config.yaml
extras: ["capped logits"]
beta1: 0.95
max_seq_len: 256
Each number is 128 + 24 x the weight over its row's rms, rounded and kept within 0 to 255. Layers, rows and columns count from 0. Numbers have three digits each. The size before them is the row's rms in percent of the matrix's.

# layer 11 MLP up, 640x160, rms 0.207, rows 0-333, columns 120-159
095:129112171162127082136175154138109118112118138150178129114087138153151108126169142119125138132126170138156157113146117100
091:098090098132085093138123111089128136080136118153118116124114115161099112160135176117154152134134125120155117133158083093
100:117105122150118108158163118137126194065121105094163158179069104159124140153138109141093117136133093101128122135145150103
103:150135132163117166148094116125127118143156116136100125143130121114134159146086144132145108136081158168182113148161109144
092:086120114147135136148134112163168082118148102118123103127124140116156104124121160124109095103168095127159124133093115177
100:118114105137098157148148126141133121091137150113097173117137158123107143111203120087117091082169147104123135116127095132
106:165127178155134107123135125098143138108138144103174126135090138124142109145146142135112123161132114154148104161144152113
097:148137102132092125132140094164127130151137124154092111109150109150125117151136112158103199118133137132156152147150162116
089:098134149131181144145070131155101146147155150120142133126086108158140104095127116123137121119150100101080147144150110146
090:160147129137170176109115109140158114120129159105109137141126172124156143147153100096135129115089121111107170098118113142
094:114176123120098153174112107117109163128108109160102109132138130123110106102146139114100117164171117146116124179119136094
106:146149156159102114147147137127122207132124158082121115110120116156136136141129081128077112123144092142098130144172143118
096:079108106112121157149092094120116133140106072089127108141091137126130131134114184094117127095135135122144122148094128161
104:151105169132146130125059127135119147134134192122121137121083129163147120073100108123138112141151128087135118080127107103
087:089140134134136096135107151118136127129106176114137100155121121128094123126113131121113100203065092142135141123137108165
101:126117110110147189143097125156145150146135142129121191117090148096156112135170149143138172145130177114148116119109171134
094:123149121098103168124127135131153141129126117145141088163116127107146142160150124123189110096126122139121088135136119121
093:130162110128148134176133094169153139128102118125131124118144111112165139097129117105123130140143151152156136101140117138
107:109122122106131121156118120094131122129135103145104147118104113133140119124128148157076115093163148165143080136124088093
100:128119165114168128155088141126138182189130130093145139151145086111177087093144142095117119128095109129134163127084091135
093:163121065153110158160121094105152123116100166122141143162137151126147147157103105084118111165157101141171112102140100119
097:093142117173137102079129104136173115159107155111144113114152127140155168139116145070096109133153155102154134133113149168
116:097091147104128120144149102087118122108105103149144107131076095104213126125128168131107154176091097101136086117145125136
083:100095101162112105140156147158111126080141082133119102123162159118120148099081139110136146120176113121132156135131096087
106:131118102133071167086125112156144154170130072115110125116155179147146083138136167129117187134105120100137132173185130127
095:124158144160045115164140144153112159160165129102141122150116109133107140117115098120154151095151120133136121114112126112
105:076123140146121103092116092143100158157116092078098116103103110160113145159104114132136137177113125176151104094107092141
093:149100113120116130100129065146161102148114142125094112156123111156105163171134126152161153114140162121146085098119132106
098:100112098135110151141164094149166096108109107124134102093116115120167124120156157097132117122133099136146126175150174126
101:099124159133115151157117120153110116124149156121099114172128118096144082137123105125113146130134137136158176134139124131
103:119125178136122146136151114160145161078146130171105091126092093078098126126115108103189137137170152159127138130154151151
110:119132135154135096093093126173157145155135117129126162115147115131130137127119126079096122167156131154104139129118117109
109:144187157117111177137175133105120092121124120143134107113138143114125121153155147141096113126127105151112143104128112160
095:115141179107136126124139156163145138140127109143140136084144142133149138110152168102126169142122118110152145156140090147
092:111191118130149110143149119151136124095162130112177119137078151147101077128120089120152111093113144130101114131113137079
109:114117135103134139156164139165113137119165097089147128101146131140151113158131149118118154132140088154169096150144119129
094:120128112095144087150149142147131133138151092146150118158113120130070119154148133086097099146125112136154163154138132150
108:132145118112102090128103174141114125173109155114118107134124120149087125155127120179147108114108132142153119123102132130
103:089116150145133152137084154148146124080148097130118139130110111135128147105116137126112164089162149103111131174119127090
097:166122184160196134137148083148109134126119077154130140116108150114135126117159127097152159132127053153115140133107149147
097:113118152105104102168102075120096124117119156158149113118126107132124123100095104125161122140089145156098094119150162119
095:151110160168136134137128137118158161161143129119141097173088124107144101114156099091145148122073156113095107121132138158
096:153124160123155103121137101120121135068124105079147121162088141112123109092143151127111123134135126176115117108120151136
098:104122164168135134113135164156161114137124125119122111109174130120123116136143142097109144094167132149123130101157098104
102:134110126167116104156116117148151132126111143125166139101139127139104118131117146155128105167105149107155174104118118163
097:136111139141153141118169125130151165163129104105101111115144141102173129147155120108119138098141141113150120132138155124
093:121124155137125121138068138100120172140176099133115135139129123146123118102118123127123112080077124183142112108096110130
096:118128113173114177119119118104112127141093136085149137106128166147109161148091135098125144153106102137158123099124131157
087:139118115147163155132077141120137120077115101133149143102115156136113111144084115121186115107110138147127109155090112140
086:152105088123139075163116106158105119130125149141090096183127129054141171177146150101172128153134131062126097113110131140
109:131106137129129085105151139138154116092123110143100172102114145205110135092115095058145169166127127106146109133141116141
097:158189158110116079161149160125132138131139107121121108163151141129106072133146126108104121120130139146121160110115196127
119:141117128092132174121101131150112146083128129087157070171106151125163116125156108150133109119114146132121122122156082123
112:152096153105124135110083137117100136135150149134166122132062149107122165135146137166126119168110094133126110151106128142
105:173129152181153097167129115133118106094107110116141110134164127123111162117146111136123112145107130213153168082148135107
101:137147148132064100116096121165140111099111151124109110107157124141095111100091138120140139181174120123150139132126121109
109:094119121117146165131096124135147161160098143155149112156113167115136181127122140110104132163140107117113120110128124149
108:147106147148112114140109141129117117146113145146144107129129135142103139096105146143110123166144120165117093148156146064
101:092098103111090140126068120118108132143153102149098135132148069122138146133172127140150140135113163155083121126146128105
102:131130164137143127143052130155118127145110148085138159101173175129124105131100147094143144146100125128070137086110126149
105:143115124148112116111151104160128146146168105137117173132090148179168113171129153116077101133151131139137119139116164114
111:153101097132097147120091126144101139122104079146116088151119120096112107102105136131126186106143122118152130151160158157
110:070156142139100154119149105141113103119129118117098097125139140112133203125133117164102128159153132113145126126145146174
104:142123159071162121147114135170103148131165124143084120152126103152163134095121083105142178128172150128137125116192158129
107:098134127114130178198137094131114122112117140161150098111103147128113139140090126117149137119131116101129129151143108154
104:144093155107160118176119107119106134133130126120142113129090136098140147129126120141095109152133100091171092125156118081
106:146140150098141136139129142120136137151149136102098107111124185104131092174120103144121121136147137102082115116167160137
108:136138169120099129102160123120162115130173103099130108152121114164115097194118094087098144119163157139114163084112113136
097:126108149129133112167103067125146145136102176126139173158110147112159120130159130145097105135154104151112163114103096114
119:095144153089096123149112089144112138126137145133161113154120099151130130128089098144140139162149107133091152127149131123
096:139111092083109136161141112138174112139121151111160140111134142119127159092129158132111167124103147123128138134083162114
094:135095118109112119142161146141128199114097115084091121169150120138119091122106111147140114103143122153095092132124130086
090:109137098110140087129161092138148132129138155160119102120149136109124142106141139121136124137135111120127142126106136130
104:143164147112111141099084159150102136137130137127124130121113104132160130166142165161121100107103139103078132176133130151
100:144148148130139110139136131123123160162149113154124093093120117120080090114091107107126125149107138130148149131133129070
109:130148093113129103136092114103169111107135073115154102131139148129100142149138091121116126132149147153079158135113118111
077:149121151099138116107108132101180117130166129160118179119133098123109115133155162128146093137152119130100111155102106118
111:142112149134137107129090128154115142152102117107153145145138107175106138133148088111163154159086164149082128122125151042
096:110129133119113092159172134117107144155139142107166158159156132139146121102121135110144140101112093160130062161134101123
091:079104167124170130096106131073140130128157169130124121105109113135114087127148152146152077126157089131111078141128107123
098:137161104148151160171130125124105143148119133139123143137132105136158142127143131143121134113152077144133131143162101116
099:168123103092115145088125120135081105101136125095119124144132105138133126142131135139098166136121133136115148160135142124
104:126093128173117071162143161159131162117141128110140118113129104149143117119088143134151133117145180132116127102126128102
094:162123136184147167122140168101114127156139128115167109152119094153120121168117151199082086129143099101147137138111166128
096:108159101155102111153106130126113130049167148142174109107126136116097172142142139072144118097112120145130133139104114137
098:105162140099170168123126083185126149153144159111151122191106104155113117129116104133127158168114156147089101137126072109
092:134107086110151125146126127161111132131117111158172148097171165105140154085198116136130130143162119157145120140135129134
121:158110150097161122133128120121092092117150114130146123124110070102108133156154135133112174116130105108184173150127165162
105:151112098128101092135136128145155154169126114124131093148068117124108076135146118137129138134109138129086058120172123152
102:118111091119093140165124113105121150153145094132129089176153126118140072156111116105142154093133116155157159169166134112
093:116147144124136129086135123094166107119151110096138130182110168137084109065147156135164109130143164127093089152134119099
095:113124159125148137129143136124163092127143092138162125146121163130102087152130082115134145129105126139174152113110141128
084:154115140082094133110146043140102174078134116108117139157131169104093132158138125135146115111118131097137085097142126120
106:133110120139069139162084142175122141151130144057121117112125130141147154105156107097128123111141133109126130140173101115
105:119124129110176125141136093119112127101140126153130140131133047105127146111163153131129117173139149085158115170146122131
091:138093153133151089097135124149101111107089140154146128136105123122121144103097177145148115086101120132129162140192117105
100:149138145138139157110133123109108130121139108150130098131119111146174138142093115141155083127113103112113095113102130115
108:131165116170106103137152087108150132117106127125097148136120089125191117148141093183121133123123133120076161152114119101
107:079156108134139130140106109109098121157117115104175111109109145063170105103148162110130145098149125157143118111096118100
095:144076129135124110157121133112153149122132117087108113134115142101119081093121180129142163111127144129099125149126148118
117:109142088107133159107094137125131129142130148168178145116136099079098157099134123143107138133150109127133168169115115148
107:140140161130147123143100127137133125157168151114154119150103138153126169107155117132210158120116178099148121130141101111
105:171161127100114109159126136103143142146087118116125144163125128145163102170120099157094110106096109151123131131126133111
089:132101073103107100190141119084099115076117154151112108151129102140124162113113127140082153134141128156125166120138173130
097:136125163132132075126137143131156122091109049093130100191131116160149146144150122116110101150121119102113110149109128111
098:086070140086147142095083079142117138150141092157146138103120172148125146141098148140104123149121121182140127150128073173
092:142143130139150156117166117119141146119107130147129098094128122134129170160108114107140129134110151075137135108145167118
109:126098150105118154134143155112114117119095116114115112126115121160159126133115114126150114117137149124114128137148109139
086:160161162162095124148094122131148099160094105105116131127105111178108139167127098132143148113103158143118140117147142145
094:106131134139144107144145085157118157115139093168109135164133136125148119127158160118203120097103142104162099124166146096
105:136088113153124165146135168139155133128092136120106121102122185131148136143099111138147130135093129149160130198135112134
097:131142190131173128133120136125141154131128163126174128141110125115156136165110126095160132191116142136140076104131169106
098:122136135109157123154132122107122204137094149112122118112090117096143125095175115100114129189143126119141137123137143138
097:116124113107121152108103125120124170143114139138135087161171128143133137181137117120155115175158125152154156167153107154
118:119099127100127189158111152143093161161110179133134096140159148142118154142119139116135110127146130139141133109098134088
112:105141126124162153096119109116097143108131098129109134130071119118116128145158114089149166123131115114118135165175115169
083:161116122145136152162110154103172129131110109126141141154110137134108073157115144115162148092124158117113096191171136087
103:124123135103125154126132097148139128160109121124128142147134136159156108145141121141142137151151142073105083120121176059
094:136152126146136112073128132110112118127131105166110190171111135146133128145116110148131149165116141160120124110180147072
093:122124178147163141121149146123176092129095141122124113178108161153116130112105176132133134123108123158104159104107155122
115:127094124168117102141104148173124139109130091093115140106111157152132129111123121137131122123137177124137137133145116096
099:120132141112123130126135138144132171109155100102092078111119130131116116074157113080122109192143108123166141162125149121
103:106185147129171139128107162128132175118116103118139127142113134138179128114142118107146163143114182104153096110151143105
112:155123146161164122137139109159073126123146131110158181155140123111145143121092147139125108176125094141138102110168125102
115:156103116111119174126152091128121146135131123103110090131086153101205115171113089153110124114108144121103119170109169115
099:150126154135136093136137059129085132118073150106166112140112162131173163176119146140092139138091118127128106105138119121
101:154162104140131144106146140126133109131163111116149152133123161170089131121084134122116125083139131105078135146193162127
092:132156127143116124171102141102160143105124137136158188140172141125135121113106080090114112148152149113139158162142109152
095:157138139094165108124164115106108148086172108127105117139127105149139120156107133139161164183092087152130083108117138103
092:114142167137111134122096158134091117120130124134145139117104138130124142122142134156112145141139110099125136122130142130
113:142124100135127149142154159150111107133125155148109145107126105120128045132138112083099144133123135102130124112156123112
091:139113088161108098122127144127104105122126105053118140138139126134112156148101148058130111129088084105149140106170156132
108:128109167188163143141131126081120179119130171150144082116071098088111161119107110114148133124153108103105142149114160090
097:155125118126095114174127114160106121106088148105106150098109142109126129131113106173115093134125116156161118145103125137
092:138134107109143165163134143090107152105108095096151120128126150088105107150150084122176151150114126101152136138106152094
117:112133147114100055158161145135109150141130128115135121148127173135111160186189108127157112133127130142153162164131079163
106:103099138111111101108149130132174144121110110123141109139129160131151143148108091140151131133105140125082094171124091159
094:100134135119125113167121087118093114127128125122135132161102079134133142160119142073166126064088181116149112136114102136
100:137145140076117139127094133096070144097137129129180141163103169148156150129130141141170105156160156137153176115126146099
117:128104112151138111127119141095106109127123146149108097136128124121225152176085118155171119090094122121150148127143125132
094:116127147099123132104117147144109106117164136153139135137132093135192126119105153082133159153129154123088132121160098149
106:143137108151127125122158153106113153132148122139144128106105060138165097112152125139114170160146117137113140117151141136
115:128140163143153110154068136154111110140142152104137086135152094130118089170108101139122082129124141113126073145086103157
098:113119138126133104109103134171104127085118064129153088132124125156144112134131092129105138131117093119122153113167127153
111:173145137136103074124131098115112127127178175108131134152110102138096118182155119101128155138102141082153151164105139144
103:137103160150146131123094122154188140130101158133132104087100137130116114111092096151109087130133106129120105127112124090
102:112128107141093106148140123137133104127180131171113148092144124145114119169162149106074140136163106153139144132127118094
091:128140096123102145124128163123117118144132109103125083118114127086087163120130108074103171142119062128109125122122153093
097:108110165141141075120114147142094098108104154106102145121136151167139105103110121122193139156126142122092135166138128091
095:165124155146134109125096156128116121117096105130145132084126143160126099118128159105114104115118130125130118194121109175
100:140125124122115111080107128114097147131098155158129124156158095118091130145150116165143128109127132162123153111144177125
100:158120108140137110161108135105125124162086118129124162142092140196188145118114133097157147134159150098153122099159136131
083:116144124119132157106119109104131110155179150126148149129135118128103140142144151134141155110090186112142142098108115165
098:111133100138144114130127096139140130112170123121094147155148108147122150096106141141091137163141122132152155131121121150
104:151109097168124074146104120140105152115124148144102130155108133170115109183134096155091138133150138114120117112121140103
094:132107119152153128146125113141090111101173130130159158124154144117119161093160150107089134147128140149150138105119096176
103:116118141124147098132125116142162115102121142134129105170131092093127141121147121170106134134152118156096179069119136089
100:146096129209134103137127154137129119117151151121152132133139157150133113120163115142136134130162115129150138153116123139
084:091115114144136146097130146083128133131139126129128098124134151144136150136147122136113142122108160092158079098100118110
098:137136131139100130124070147118155100103153128084149126136091091110151122109121143117138131128146079111146158106096125145
101:127154107142134147111095147144119136128139112131137082104101067145138133111141125103134120139095142066157124146120120133
097:126132154121131120136142170096117120127112134137114126159109123119108072132093145140132110134152159150136163166195119123
114:180150122151113162118120151122107112134134133111144092121073130127143145149151110159142156164122130129161162169094109154
087:141105093137115089143088154123125135105108116119099119156098154128134116119121133101122150168166166094133117153089137101
086:116114126114119160144131128156184132113110143096146121121123114174137163134131105139142127141092106127119148097099138145
117:138152121126104123117140138150100154150105125140158100171090095129085116120135137147141115129116138090161092088092143139
091:141151142121138114131156110132131121102120130179127141153162147130125096098088165115121148105111142135170143087165097093
096:115171118180114085153097119098132157105093130139147122141111106152138136136092122094187133138131163132130155163151149135
094:084082141180132139182082124139105111121090132096109156162105128112112177159133144073126153137151122134122108111145120175
104:147147125157094141133126119186098146174091095114137137115121145118153096120167103145135125124127105117162091174125114100
107:126138128157151122105125131132145133117129146115204142114126143080109153101128120137113131179139119095162166111141177150
099:137075104113122140139105136071126134123151141103145115108147114097099101157159143133109126137153138145138107133122110111
106:146127126099138103084151128119157131094129067116089139136136150170121125097115107141095123123096112131116164092152152116
095:142095134096118138128147145126125126143147093142146146100165143142146130211128119123121104128172130151151107132106147127
090:149161129140134148147113124062136130098117126110140118091096138126126150125128080112141150133118097132123167168116181124
093:133139108125133136106109106128150143142117145144131111125110102088147116160140111099131130135140144179150154127111148119
094:169112132123131092100084143145101110163097135106096109170084112105132105123131160133102130154128140110097150115080139110
097:129137141142146129149069168113161128127122108148140144164100113143097135104138151164177134144121127122142129122169189132
125:120115164115115122159087115155151120140103124140160118122161120129139108118117101127081132151156126099186120159097106129
096:117130116125117130152104123117122175152148132146176125110144077137146156139164117143086163165159125103141061161091126132
104:095141133119122139155121137116150115129099135145173082141156149147158154142124130121101090108142113147160155118152125105
105:130125126104166113116128188108096148115143132108127164129139160097095125121176124136135139153155110140143091157178140173
097:139147190103076129150089123145136160082145146105148110145119147111115157110122139132088177100114162107126109134171126131
116:151134120101110124153160105154149149074147121157097100129124135119165092122116128123123188138118148171133124120116168077
113:096123153094114074127150129116106142108143080152136082184110099144117128150131132140131129140138175154105133130147127169
113:116125153133096104173135139124136147164096114114086142166115159143106141096136129151071096139149141130107108104149113158
095:129086114161143107177134110142183104100122131096094115113130148158092098134151181131176116159151167138147157124113076094
107:115096169105135135137124113096117110105106128154112104131104158098169182134152118109126112183109089156127115100124100123
111:134164126124127103142120121164097131135122126140149092089137127118152201100126112132150141146133116164089100151143132127
096:101137123132109119139102107122107161152167172116105099130087098103147111118094147126109123162134155134142078158129152117
086:145109100129137132117125146148133175126164131131126146133152131135103117146133182124169098130119152181114144151115138163
092:118092173094108094147099061171063125120124153116105128115096178136153090129132063126126171119179130132126139129121129140
095:131139119077118097105106100113111135127171129112172110150105056142152103104165178099090129138110121129138167134152141097
103:172130154174113156125099097169138153134168160083146109165092149099164127114121132067115117135143132112140127116136138130
099:101136132112138123121112146144146138114115131097127115111112134102139147134095123123100138143115062099136114154129130142
095:128143087137152106150120148148144098150110077129102128169114107105095127130087105126160199108152151128102153151177122135
095:124134120086108112136127150121142126131123125132157066113091148148157157106112166128139163138144137140107169163182123106
112:113121102126150106147151181126156086137115155159137099123140101135137148127074117097198165104142128157110132115102099145
097:126150127127127113130120138130117150131117098115092144147149176142140172097103115129126132116182127120172072128123094127
085:135146120081102108117091116138122093131204148069130138136091152130084132080110118096116154111140145160129126123152145100
095:120136113120132118150159140080101145146141115085113138152103165121144157094118133128126144140127100149150104120130113173
088:140142118144107123133159118113113123076135112142132133114102136107128122175143132153114103155130134145135169131134085151
112:115109101094148116176124118117112127181102132109142086162123143141144084172105172164133141141146099174126123150141097125
095:163153153140134127156054149106121130091131095098158155098135141179113092147125081096099104146103086077138143114104095151
103:122116134127111112105115133128117153126159146124118118161103102100150130116170148148095109116133121082137130140168096143
103:133141139142146168149108143128067140132106120113149159125142115118105149113178125160155107105146112128142157140132130115
109:167137134130054167159138111162130116126139118145100126119125144129148127117112119127156131119155113126135150101175127143
096:151121117133143133174169092124109134089111141122164132162114151141160117139129127132102133137139133130157106122173163134
091:142127126172144133125082129135136111108117132139193130119128110134135109124102164150109139147136190152117109114119085100
108:119159129167179119134162125134110148127137119179166127117113130093157141122115130180111117160148119166122144128140146131
105:135149129153137103118100142109086136153149089145187140145101132111106144123093130166130164158156117129174121102105114142
100:173152173123108159120156142145125130096117107111169101185110135135097112107100108127154129134125143120117122177106093173
103:112127223134047134138116099137131129115141129098127145111143128124100143094147154141156166176124123103113125148111093127
097:118129102102133127163156117155115109158142132135161151157126147127107129133165098114139108106175124140144099170104127169
108:142130103131080122138120137110136108135173122110116109121116145099163120114173110137152164119139130084146119144143104125
105:145125128110118133127087108094110117106141124119119135161142136100098089123136108071117177095117117087130110127135135144
100:100167154151115123159095105105148096122134150123135149104118156138154135139102075089102096131150113111127151101149122160
105:123134101143107149147080125116150128131159157152120086129143117157138121116148112126096138130128131170124116148111158167
098:147152124107111109108132146106154176073141135105104086120089099071157173127106152137150151135144145110090115122136136127
100:107142180104156144139134175113109146120133137107116115106109146149136086130146096104145127095114146137125126103127165127
104:148097109137100104158103108137086142141058137153148136125136165175161100134139122142185100137121108175122157122121114153
109:146131150121151094118109126094165117114110123111134105145117123116204105115130109101122165125155156141140138124144090137
113:133092133149108131128134146157150121126135113092136108160110142167138168132124124143119154152108167099084143122123140115
098:143125130120106135167125082127133105104149121135155108104130148117129103145110159131107108116145137167088149076111124055
091:122121142185122154115164095113126148141179098151186130122152101121109119106112134147176108125133146119155128133102149136
099:138151152127133105108132175097137105138113142115101101112163139156186176126148143148107115133110135135125112137198204151
099:147104099138102139151118123107117097111131117145088099141127147110151131103112095142116154107118146126098149110159184142
090:078132127132130142133156164122115151123162090149111157159109136150124131132069087091117116158123128127171073153122111117
102:130152136130120112122165143120109116109145109105158199136148135114093149124112115131103141126095110147111114103116103130
098:123059134081123144159153139134117118141104114092132124181128124093113150104106130165102135163183125126138112148128135138
092:138164147124124143107133144137219124107132118150149096115114130103104116131150114132144136157092147090120140107138144159
095:135108156170112098159131126148124141160136137094178089142177099070167099125160132159123095090155140151109146124138119116
095:115114117124164086120105141130124157150106091116137154118141130157124143093192119124167120143166123155130136156143153122
096:092153126121124123136071133109153135116138113094157136109096126147175163117127134095129125141159148105097125167160164095
102:162152158132118124125120154126120125125139142137106104112143118132139113097149128122137150122108037127105185106156173108
102:125149106104127126127132157063155131137083098119122112122134149140169125130136141155113158133149159170152118168153109160
104:110109120141156127149173172152127110129164144123182108114138156131112148120166138127145173103108100126143152124161152143
117:102093166148113136127108102120117097133099106116117165132103166128118132120137126154076184092164116151145081147161155127
106:162182147120125137123161105143107140131118135123134136118108070188120115131141141124120170154158077123161143121097104151
105:145100113107132118195160113106134161120125145123095083178091126160162113104123158145119142120167123121134140155121128137
104:139143134157133157120126125092114104166139103152131114118089125091124145142128147145127106093159085147114132133143127091
106:151174137114127164135124118072131166119128051089087116131166134121115145118106100103156118125115135135142143138149119092
085:098147121140169090123151105102154093122114108137116092120171141138166159122101186131161106133112139145136152117130119141
103:113123179144087101135110152123142127140093113114121159117120175130121072141144124113143144144136136096153116143082129107
117:118137118151089139089150159121102111123106130124096131153102130131137117098181124146135129137154114133117160163164118132
103:154138107117124078133155126145147144133129111082159158102096138116187143118109111117125151092128097132123130160100141132
098:151126104142188110115147146136131156088093119149182125088125100129146132127132102117136137153095125147154137118153116107
092:190176145129143159096112118122111191150102137161166132116123183149134153091137097105095123124140140113127131107163101127
108:150114105165143122130089098122153148130101121154123106186157136100150117162141110125094135146117138140137132118138108163
099:123138142170136142134125152134102144147153115161127147145084118098125111136135125133121150138190140126101163145119133149
104:143103138138165125152086093078141136111124096182105119119139126171136135103170115096160143139148127091093137134155148127
097:110139096122163097181174176124110126041124116117174101158141127127121114153120106147131121155132114126131152128153138119
096:137108132144120109152091130163109133116123095081114121138127148128141137109137127116124133120155152123118128172133085117
108:145125123114119141121176109132106175128094147118119107139121101144117120117160105138122184171149145122096163127126190095
106:130117091152086132151122102157103110122144127113085118173114102134140136130108110102124120158131071183127122127091148134
102:074073167126100153108133117155149108119136130102123122130107134132167096139081118122128151152119145150076140091139090140
089:108132130170166147149124132115129093131167138155119129110124089160132101076114095180144122118110143139145120158135133184
097:144133113111139171177117112137129136123103146107136156121091095118143137111152145117112123154102145163132143112124125180
109:116146211153115146071137093152158131122129093115107095177141143100148159165143145143116128118123115104167126104153140130
108:141106130097109087093137157129105096135131115133149109111086100127190146158141149127116190153132143123100135162154165078
106:152080127109120116170116138115145157159111181106117085121092148110154153131085200175128165147096111137121115132145140134
112:145163120136076128086157113131135098139133148161098140167133123158122126140127113129147085122111176141121132143145155110
095:132108124132126116103128124120130160120141136128123086112116118156117178125173123119120127171157141128113146114243139109
112:121142137121138132152114084110146130119160123142118171149142097144104163144127091105180162129110096109110135127140078114
098:073111137144148121155086156101128131127178144130160139113124126123094115134103135126160117145120136130135066161144154119
098:154112129140117151121131123137103121102145158136109095120172137129160155155181102125127139101124085154064135139107122126
098:155131096139112100161152116168166126077151131092172138155148128084114124120116085114096119117142128160152159093177123086
101:155144128142082126122081133152140106094109090102165084100093123131113116127099109042130133131168090073111094147120089131
109:159135126155103124145152108172129145139094135166108154148123105161154108115126098083120132119145103122124175121132118137
088:120126124101136110124090082092120119106148115139120117134138124155164130153107145123129148144128076148105152090158159096
111:099126154145139123154132133140114142144091129173157103130152103126137135091152092123139116115170133124121089134113082125
125:166100151145115132139083115120115132136097138099123192134152159127116126178145145143107135118145110121127102170144119101
105:102111150099102126123112126121146168143179141133136099178117134122128108138146147097109170139158131108149126108130111160
088:152162153085151086120148137137128150143154086132138171145125131144155130122093138098106121106089108140105126099095169100
106:107148138115137101153134128131148111173116091150152159136147153127148172089159122117132098146125120121088106134177142139
088:102147107177113123161077119143115146134130094104120167108139123186149137081109110126104149143148089136124099118164127114
093:119114126064116135142136097125106177134117102127198113157116128117147128140105114095130118154106098108112120119145133112
111:175103127163122130187100106101151143130112132151175105122136142154161126148109131093112131108132137090139148136142132112
094:164152083199145139137166137107093121152093146117159119124136133129085141138130112138135129123087095141142099113159154143
089:133110106142107116160121108149121124135147164163143097133118083138116113060128111116139118200088115082114127136126141081
096:162133140120129150138147117146150117130108127142093116147148114127148139121099169154116101105096149114102111104132089131
090:150108118133121118136136148158108107138168155110111120096085077098100109134129137104146117101140149160136161128131146139
109:128104134161131122118097132113136140155115126117149135117138169141144111142106106116164120159170092121148155098118123140
095:144155121131116139134124134096110107128113124089128155109134143123120126114141133121125167140175118143083160135100136155
095:130132150103154110111117102125098160125152126122162132111127146126156147191108120073119118186107135082155146106147086139
093:130128147105101185124132123132099107109155113048139099169119091160123137105133158137119132136129161123096143117118146089
098:124134184128112119118150127089134151129190101151148128132115130124145121112121194060146149122143119138083115181146172162
091:078167119121101108186120172111104120144130140124110117157092143179122112187118142137130126172156108125130148160136126151
101:132094134119119200132106142135131122131100146117142108142152168121125099138122098148126100120127131112129117137106162169
106:128110124115142116144147167118124129127113122122143131159139154123125064089162140155110141128199136164146151129139141124
092:110147132089149165160123127162131111163127134127121168146153129171138106139155133137117107158153124136188137100136123068
104:114144146137126144176107128091133121068165105136164099125110090145138129137114138113120152120135167169138144141130189117
101:136127142149133119124069090158075097134125105122158144140141123142107150130114148088135150129154129154112111131145155120
102:156143131123144174129108166038114142140121158063153122100123098103096149137159101078109164126092144106142079142122140121
092:161143112120112119170127105124149132095115147121145114169123141121125130138141149140129103156095064164140132147101114147
101:139161083146099093131116109093142178116119094080170162113179108112172102157130132151087120138159089102179152132114127135
102:160116106125103096124164131095162175103146129108140105137121147193106116130136146142116133123140118148139163104154131124
097:119088141153140105136118153165137128172113175146143109129096158157138090066127097126122140117114154147154125147161099113
086:133107132166111136153141134153106095152108129110146155103136090083148114126106097120165175102147131101143159111113092140
102:100158153159113126113113154107113121146127124088138108109124106153154103105120112120101146152131162140124155134130100119
102:144111141129134159123156123106128161098131125177135136143175118121151128082153117131133117101151139131164116155163161136
107:136144192103139122151113108122134107106152145153108120163148108089093117165144135141139131140138169078163116161111146153
099:102117116141114185137150151121150116106138139170129116153149128131117176108141114141132091115120141143122091154098173140
097:102109152142103101089109103117119149128131133132144106147143166125118083118120139135123151143127130129081126171152092094
116:086131157121136102109116122131143117132104096127109118137149169183169116108141110142177127124097132125161164134119154153
114:146103102162133155129129131123136144113101120117106147143079154117171153077166138111106162173129127145152126122152144142
111:126159135196116134107165147148131132130126139119150120101157105136138118162193159126119172151130125172142130130106102148
104:112129124136173135108134115104123113083152123099144146111116136128154088131155126115094109134161116147112164132116117132
103:132160126161089124179136094144113136131114107084077104115101129124130158096153150121137129156121070133079124138145110132
091:117108129092134162107099106135149126122134107087135124138100126117127107094130103116102127111114131088148134153163133115
103:173129149129133133149100055150113161137160110105145122147137164125101145162180146085130137105134095192153101113143137147
102:136095152215121138164109149137123149130097113150113114118135078145142077126152121139095075117116126117082153152160102138
108:117140103118157093165126141162140134099128150145120133143150136156143123148158097120092150141116126093146123130102144141
115:196124139136139165139095159125108165132104117112153103094104169155122126117115136141123152153110082186103132144138135166
088:149151137163130123160164153182087116161126166094102133115149139090138109139137095115163155169132125123149118118158099103
087:138137150139160078149125154112076121093082130134159102141112096106120129116096134125130123138126134175146121098132159147
097:094114119111059123132158089108122135128122100109117142119163119140107151162140122130168112123135119118156117103127111128
104:142124127155123163155113157079093131149107138094160184155141170151127140127108126157102133155108122086116128097142111155
098:120130138152117149111053101113113150137077131163120131122112063136104183138142134121092138082160157122094133118097130130
101:124130127115131134188087105165106102153096104135157148169136137114144151121133123164131124166112103139109074148104148146
103:124127123167127145146099076094131157112109099107092129129113124115123138136091082109141109130133134137107129174096118155
109:090161088135052121116122141155120169124160185128143108177115141134139142118107134127122140120119140131138161129085121121
099:096109172135124122141101114121142150119142097057122135108100108164130097158134142095099148162122091162118145113119131140
088:093093122162120143109115117143122112130148117109099119096125120106129123139147132153094132077100141124149121121147158084
096:128088125163105152147119139121152143116148119144152088153132063078184172170126107100123097106157119124120122120123140153
096:134116150143155129126091096125140106137129113110144121175137128198149103109107115051133112116163145156147124125120123075
113:142121135132152141142141113113129161134121091119138117123148145129146119113120140152108098132150102132112149136115139105
104:144121145132169112136114117121089151112167111062117131144047137092112145100133140094157129110122109093156068141117133101
102:135109136111104122132142117146094109083114137112183082151150127180185121104149112138105142089122164145134139198118098127
090:105150120120125128149111100139138118133124126147094138191122134129178143131140131152128120149143098112144090119150107138
106:145117148102147131147105083147066113149127119116130127147106139126162121181110124106155110140104156102185105101117142105
109:118112115140112095186104117128139128122105118123136119113140131120140109139111131126123115104125127095100125162110104130
091:126116098108149139135103126142121107126108105147159122165111088120137150119166187092138097139131101154134158139143146104
098:142107159192111141154138114126157141113134173144112104144084125148088146128105151114099104127145095156155142145125107146